config.toml
head_dim = 32
vocab_size = 32000
positions = "rope"
bias = "none"
init_std_qkv = 0.051
beta2 = 0.99
weight_decay = 0.059
schedule = "wsd"
decay_shape = "linear"
train_tokens = 136500000
max_steps = 8332
Each number is 128 + 24 x the weight over its row's rms, rounded and kept within 0 to 255. Layers, rows and columns count from 0. Numbers have three digits each. The size before them is the row's rms in percent of the matrix's.

# layer 15 attention query, 96x96, rms 0.141, rows 19-31,50-63,82-95, columns 0-95
124:163113119154104128157110137123133132085152133112122141126124144105110129146096138106138090090132092129136089136114131091130117142086123118092170114143115160121127177077061127120134099102134116134123121118113127109155094088124122127176134102136142103094158136134176123145179088121124100169
109:098096090076111121081103131152123109123156176137111107141169137152113108135098096133151112106115134121137116090133114173154099136162160096117122161136138156129123088120147145094136158134105110117180063118139111132113150124102151167107119117108142139109130127118103125131085124090108110154
116:115130096120153114097140127135149129132112124144117087158133106130156104146146101091070069136128145103121157102157157173134098148126142126168107111188129096121122106138171142103085147109110105136094108119112091139135106150118156128149139142155144113129139142153136097073122104098115121163
119:131158123153138110149119149121151134143131169136161122117169138130100125142123149082088099156167101114137149154128118114098088095122133109159070106106098131126076094135131139172136120143119098072120125132117114116080127186144133123085135150163148128130112135114154114137140119102117130175
107:122122079093115090120155153155115146090166118108115105158114085144151131141156098095109064084122140131123114088083115121130166125119153120102146119178131150153128145133156121139112162092127121139147141144164152103145086112090180121107104136112137137119113117126132147172125120129122141104
113:131162132163120184097142154126095134109085133083159094094119141168136154136125131155136136129144107103140143110128091120102134125083155106126123140079114130103164080081094136096156125148106124090118122114110162088129149133100119113141115115138139089120103120151159135081161138125118154127
096:142158184143091159110097102114120140098136085097107078115147103094145115139115117109145113141137125138113083138149070115135145143130129127105116141147134158134127133141123137110126153109126146151197125151134103120108142142147077129181153150118118145115152104167129110133120119174172172129
110:170154096129160153108103110132157131114111101166122159132148119129129153162134128175147153158132132132153138133109091080105085102157123117158071123087119137119106137149103143155137150117159129130148141175105124112116117126116144132112115127162051142144132123104137099161141139127100175107
111:101131135136144157142121154157115131072144173132120121123135137096143135145146139135160104144122137127107127108085128147163157163113163151112103131107130132116121155133121127119096096160142179153167117116177145087108132112093130098129150087105141177140162167107122159094162139139145185134
119:116126134128152131117118108183124128106093113141102163122107116094146124087145146118100132102184106109149141088121128111170158141175104155135146152148145078128097160143132154168145086122121099137115144098138132086102147092069157097121121124114115113149154108116140160141095141137108121124
107:194140127151145133098131111075133134137100129085124129124080132117079113141090134147128111154093132174136104124101143089123136115109136180133102138101128110121125119099082098115152128129129124113111133117096143150147087102143131153088141140122139139139141121148079139129130133052153150108
102:150107115079093124122115130119135136156150115124097111147138137137187102108149092143108097061127134138129137113124100161108094134145146103133171149122129137104138143119134142164166110126109081134117121110116138132110140117132119193108119094135118118133189078154113134154075134124123130169
115:093134115156122100129135138175094117090093105098171156106112108113081110130161152131141122128153131128106093129107140187129106122139123093114123126181126112127097103090106094168124088100161106121151090176106110149136139129153123097127120126132134096164138117103105148147141119165150137115
106:116112136107128132114137138123153132181133142098104122165176129157124153128112156099110097181120161151098121169149089157136100128152125103113109109138146132127170113142098132105140127155129149104150136124164140181141134122156124158077148128096110182107127162120106106140125144117139181091
124:081074099101115126178124144123108095083161133144125138138143136109152115111148132103075119082138109121162127094086136131135149171126150129105166173159126128156127165102104124122116111128123112134122128100133179118151139096113136098151106118144127134129158133113152149140169105117114089173
099:117149152066131117126085116168111102152080148134103159137140134115118150086102144155149114159125127159092150114088136205100119113108113095116138113131124154107139115149125103123114153124146101088151079145150135136125166121162104117095134139118172171110142104138105129123129133144151137136
092:091115112125152118139102111129117100141135141112106126130185067112140092114128159087062088127103121102069124130094139150149120126137143141110118132129135166092090123102138142118120138098172153158127099145135131124133096098173112109120149110138159170121158132117120132118180121110105122115
121:149132120158144102166151126134144156148140130131126128122142110119134120129149150088074128147154099078133153121181113116098107114155139112156115109134121137119092124158134154137122144131049103101101122119092096128125104175146140124126170149168095140110117139093164089124140125152096100159
102:118118144085107084129156114142117113103177120150161128158111163142124168169173104147155055165123128145176108082100124157106160135086126130129118155125119126115143120111087118135085124086099124126150148132136154116165117115153144151120102135099101143138100142127100119128131116113130143120
101:134122127147153134075139092116104148118107112107138102106127116120132168146084130154152123156125130108128129116126103156109139182130123158148133150140111139114117103098095133117131170156091125131117100151111142080168144119120123125134145157106134064114059147102108118101175094102124147087
086:144126153113107129111105134145168178132144072161129079129115118148157101137134108094098133094122128117141156151158115122133165127136132114163108142162144142153171132104143132186127136111065100107108129123114082184084114133124142152111107150129114135110137099150086130140136142155114116108
101:122158097168132152104123127079097138135161122152133140124156151144165134160075101122146131112114154142155132115150122070127131157136144093129122153072135133148115093104090155109137133128145137136133169122085140091148162155061119099118083144118138107126098139105144139148141152128118137102
107:096139141074136161155096147148152132119171132094112114151145163125147140113144112125132092157133148117119131122102096158144135150132173109119168133109147110110140127120110100098124117133135143116157114137172135101159148068137134096114137084092153174139175183103128133134138151114139175121
088:127097171081097166112091108167114134139139124148089131130105141092137119097150099123124121099125128140115117121074128134147180141151128143156159138176142113106114125141111149147153120157127111148124112115163164103188139089171091112118150136101150120101173110118108133139114135155142104154
101:158101172156133136103116100127146100139115134110078139131101130101094109143109132112141110158102154184128090145091141176120109122097135139125121121138128140096159143131096100097163143165127169140130086161117165131170115130151125158111133110091141102130169138125078107127155148111138140096
103:117106141104157115099126108193162115120085167132112129150109135130137103129131155162109113167115132169114148118115119154131088127141134147145135127113151123137110141162170136158140086100131147133148100125120131145126132137183105194107124093123147128157156115148078143141098150147179093112
100:104146112108097087156159142125082104103116171137163144159115144132123149153141162164134121133141135134110085139144117180128115174147112083092135131137123110160131145101092138149123085078114143115129092134108101165155154111181117091100118124128163117138131140118121149130149110167152132139
081:135108134134112142147148161075075130128099133099149141115131141145110176121126145180146172154134119137091097120075122122154110147125120083110172104134129096118130124172091126073144111107138117123129169128114185136151137136176098159130160150135129155120118144141116132110148140133144142120
136:125096103130112119173108139170104121102131135109083135112163153119158100132097135112115091063112105134141138132153115123165148136125154088117127133139111145154129137109096129116126098127115144155118104124122134115119138099169099103177106133138150150067173139103168116116182122106099099147
096:128121144086128131160125113100155112125173138129129117131154142145136117134153081123136122070116115137139132143065104153098116103095127078125125130115144149081179144140095157138094191145095088154138145138120126174121143127115147141100105121115129125093154091129142104147126090106147127123
100:078115119130172137113140106165135121139098115140123140181132110162154094147165130105095106131152152156143109105101110161163115121157133121151102119176159095135099129122151143139132157100162121137120099144169123138125096131186124086117116136133133163157155117112090160118168109099130132101
108:133125106144113121155121149120142125111114143105146136138176138135139142119121149093067136149133101066138139103159109138113080092127134094150111101114101145149109112157111130118118146143098091103108112099128088131078112161143163123107173157168098150113119152131153094108109137121102161171
103:122141138122143129139161153141129134077165096168106115131154143132079162126088130101110093136101129130148157122075159124095161107103145132124097164122131088113120134059124100128113157110163125154145125125163128121127113141094116128106111124128178141080112134167117146099107156111157119125
086:149104102138086171125152173114122101125102123078130103125152111165134165142154124157126091104135137156132107164127097095152160141150114097109175138091133105096166138134136157134140127149122153129143140149136144127138141086130104187100087100114129159134139128091122123125141088145128173147
093:152093094157107163115149156122130165170104166082102102168127112158172091118137162059120104106123124162130103158170119150100133125124113130136090130136133175172102128122111122099111129152099119150143119123124110147122137124134133094138133150118100153144146106126115124145141086157090124114
107:128174107161113173113071107117150143140138127144144135160165159133139131135128116148128132084165128143171101130171104085105149110150107130127111162115127123096126131115087119173124141134098143151163172129126118106143149079098150124129104075129128137147151097117157141136102119104109174131
096:107152141124142135103122131201110114098143123124142135142138138144133147138128100130160118158154133133157114097103111135150128117159106071154115132113134115145120118119140163134092121139107153173165131144171153054120123138134164105138122091103153122120140158141198135103160117106136177131
098:114123138095144152137117120165160114135124151142106131132134123118144111121160142089087127144152102157139144109155117140152129125152103126149089159135146069143119153127121157119079112141117129163130136096205128100072143119104118116110108097140111127114180114124128120141096144077133170087
101:123127145169132176129129106102133124090107134080103144127106103086084109139071100141109147125105139115164116130117136106115104165091148132142143146131140099113134128104128109086167130139144142118125142130128118117153107076131110129097098106125108115103113122111100128124159144032155123116
098:175124115086082123151141131131165129133135179114133127135149155158124126142141132178100097124091151109109157123086157140117120116152142120111149113104130118115128135166161113150160095077166120146116145131079148183163128157178110168117119116123153107132159138151136116110113117152124116156
096:118133162153094150139136080125094132110128084109149133142131109086113135158119154132154137171150149109141120116136103179117161155128102101099114120127126145162137101086106065142135175124099145151185096150119138132126110110147145116144141112123101126126124144122139122104142139200140165121
# layer 15 attention key, 32x96, rms 0.118, rows 18-31, columns 0-95
145:158065128161119123151130126117109141101126106124096179159099127118103101147131114122168123140085118115128112109138097155127130141106124145177119115148076138156107175134111125123116127125161146183122078152123146106166143124131118133167136140166103158096149139120147108154159119154094116164
081:106079122120124098092114118116129142109096163122110169148127121088128077116146117102132099070134156139123112134141099161119130080137136112126111170169110149123145134112168149098103161132096102173118096133116147149146162159141138088109132123136132140109156137091142117100152107084106154119
097:136095147145098177164131136130157073109169098105119121116132117100136134126114181115154129133096157179164133130131173111116130129110118108119121117170150101128123103142098101138147107144102137112091071127110159168129116132145177120109148141110143094094119098147107134148166148145143122108
110:139123140144164118134154098108134167147137106103102133098142096127125077103120125155132156128094146080134059152114122121152121153108125111140098121118134130119142148121156126108177108092129131162089174138131163125147121127147082111148137144143079111110149128106130119075136137096071126151
134:155132101105134143127140126136090156134137120103152144125104082164125137090110104092119139155155110070115127142170135104139127138160135118103105150082130146111123110084174148130155115090150139107114119124114129137114122190173142133124144135122078155179118130121122092088125077133109121118
103:108104154115071132141150170122137103085120132128142134132114145120121124161113129096098164116119122147148139133137124096118152177135116135094176127129141105101144166104131113119137086087123084106127131130122136115109158101131134130101029141119179139138113143097108149148116137112117131167
101:123125127091112097133106103152094179123149098116144128128145118105120082135107119103099143135130129153135102097114156154126163128114156150124138049143110106141150092140137113120106180156165148159136154152152097149102127109144124124135139151100117192091134136130101108170124104114098109137
091:089110105130151119122101134120111092138142108138123144134090097147167125151128148150164161092096153109140144159138126125091106104140108183135101133132116114145165108098168124102092065130133133123109126092144139129158148124154163174074134151116137098107119144115141169139131151101112110092
111:146123090123139089092145111120118169144129132173167116110151183132124147169151093080121105142160132145156114143117153134139158115080154124147134138101137120177124097120116069123113163130114119130129167137152130130143125163161120114153097146119152118126101109115124107070135119139117082150
099:135087128108129123095121138161144099129098085131124125123107130133134145104081110152125106138125141189123141147124102117104175133143107082168168148143167177120111123139106096153130133149153144134127113135141141163120110085123094165121107147091162127094133125143162158178087157137136151115
100:127126123122112141135121164155144115101153167149129119140174127142105095100130103137078130131090142160126149136120141128147076153140136094136135088124145115138122046123103113149112123149139167095096144171133138132129122157158110137174127151148156139147139118142114174163140160092150128084
104:122118147151140140110149164141121090122133131130079117109106130115108128101073121127169131120154120137150104112110117128114146163098117110137108112154129110145115132123131080108132139170127106104134161147156177109128104101086093091168121096146150133052093127123132131145157139131165141073
095:087053141147118145139107127116138111132157135133096119104098093111120161128096186176156152166133159087140108129151165126129131144119150136144119118160141141147144163143116132070106107107141166129100100147121118137153135119116167133170139119161130111110120118139148100136138135116108132186
107:147136128074136126141153112096170126113072156138103168129121169135133144143114144137122130135139126200156122151117080104143153131168169156138106117136125179132167119169103126161112142115108141145087091144135124113112108134098124132098134130118135140088131140166150127132144143070129129117
# layer 15 attention value, 32x96, rms 0.173, rows 0-3, columns 0-95
097:147077121103148154149142161162135108089114093096145125115131065115103095143118145124111096117140117141126139145103098142119120151149143122138143125055127126154128140158129154134148098123158147126129081090163138101094111115156132166125103120145154109148107112132163127095125107155135067118
093:112098142091130141130147100141138126143074122153114109110103116134067157151136105123111078150144139109140120120114155131122098109125149132159127124162112152116097146098092096154073108124127128122088165142122112113189164105136158184116093118101146116163113097164114142117115143115131135143
101:125099117132139156060137140127124119114155065124118138132144110108134121147117087156140141169122114114095164120146118166132131114132107194119125118112129093170182154154139094113078148124138134143171093101116146115149082126109142126118128152128134108134119176098163135156142135125128098140
092:134131119127132138114104143162140129106157119162131146142121108098108146131113126099124084109109150159164108129151115090172136125118146116109115106166117126093119104116103169179145137116154160121161123171148109163179116136112185127096152117121125174161100121102103123109137084155125168095
# layer 15 attention output (transposed), 96x96, rms 0.173, rows 0-2,32-34,64-66, columns 0-95
100:186137119122141132172099081153108117107120107120153120129131082144134127135181154149112092147130144115120118107121132128140083121144162140168161104118104102095136110140102131121122152157135148131130136160169146136118102152212088149116117117141145098095107129143107125106118127161145126172
098:104121087157170119128100144143104151088127146140122143157122084165104160141121115089117125123147125130128133155126121110107127121138160102139103089107076148143142113118151094132120144133180188124091125160158127097172141155151152128117147132093146146103086125116167149113120115087086126133
114:127094100095136123137097115123137097133122093119151132130123111118159113104116100175113120161092087171110116123087153148157116088113094176096128127173148109113123078154110140084065112131138148140141099149128117129096078141136136139144120148123150095129141134135158152153102126133160144113
082:139136119129110144145153088137126111147117092135097099107123108083101092148138103140115120162126160120139109135128119132132096141124140128141134135105155091109118096104132145090126159150156124132154135139159115129117096174185150168101143120109092104098077110124100088102119072116124164184
101:117136130191139128109141100137142151117187154163095141169152143134104163161127119111152145171151106167145117102131120141097119116111138115095133113107155149191132136136171109123119144136160147130115158167106122115120146135124131117122158144080127141093100117159162111147112146108130071124
090:165143082074129135109125101138152129118097135144173126139115125130133121099107126162100140117086109117080127135108163115133128098149151163116146142100131085083104097137116136090119128113142106190148082104120118096139084144146089115172116121122132104120103110115114137111117114155123160167
107:210145118116157121112117102089112119136122141102133137133109083143083122148146153141130101136161138075141145147147126114135099131144160146128162106084107123090126133109094160133136121144153127116112126106135159145133138091178088166129131094189135104126112146119142122105151114144134130172
095:137117184153138126139097128158139138093169123147087118152124076140087141127142134098119128135135131145142121127145142143104119116085166134138106064099115167150152106135104132141110130121134158149091123176141105126142101130112160113101121133083160120062109167126138145134148099093124132099
097:147140122114138081101141097097123127130142098148113138116150103097156107133106094144076127145137120147126137146117105170159136101139128185099175134176102145137130134141137152106088092120108098128138135108122125113110106092114137152151091105163152084120149148097170136157105123147179135149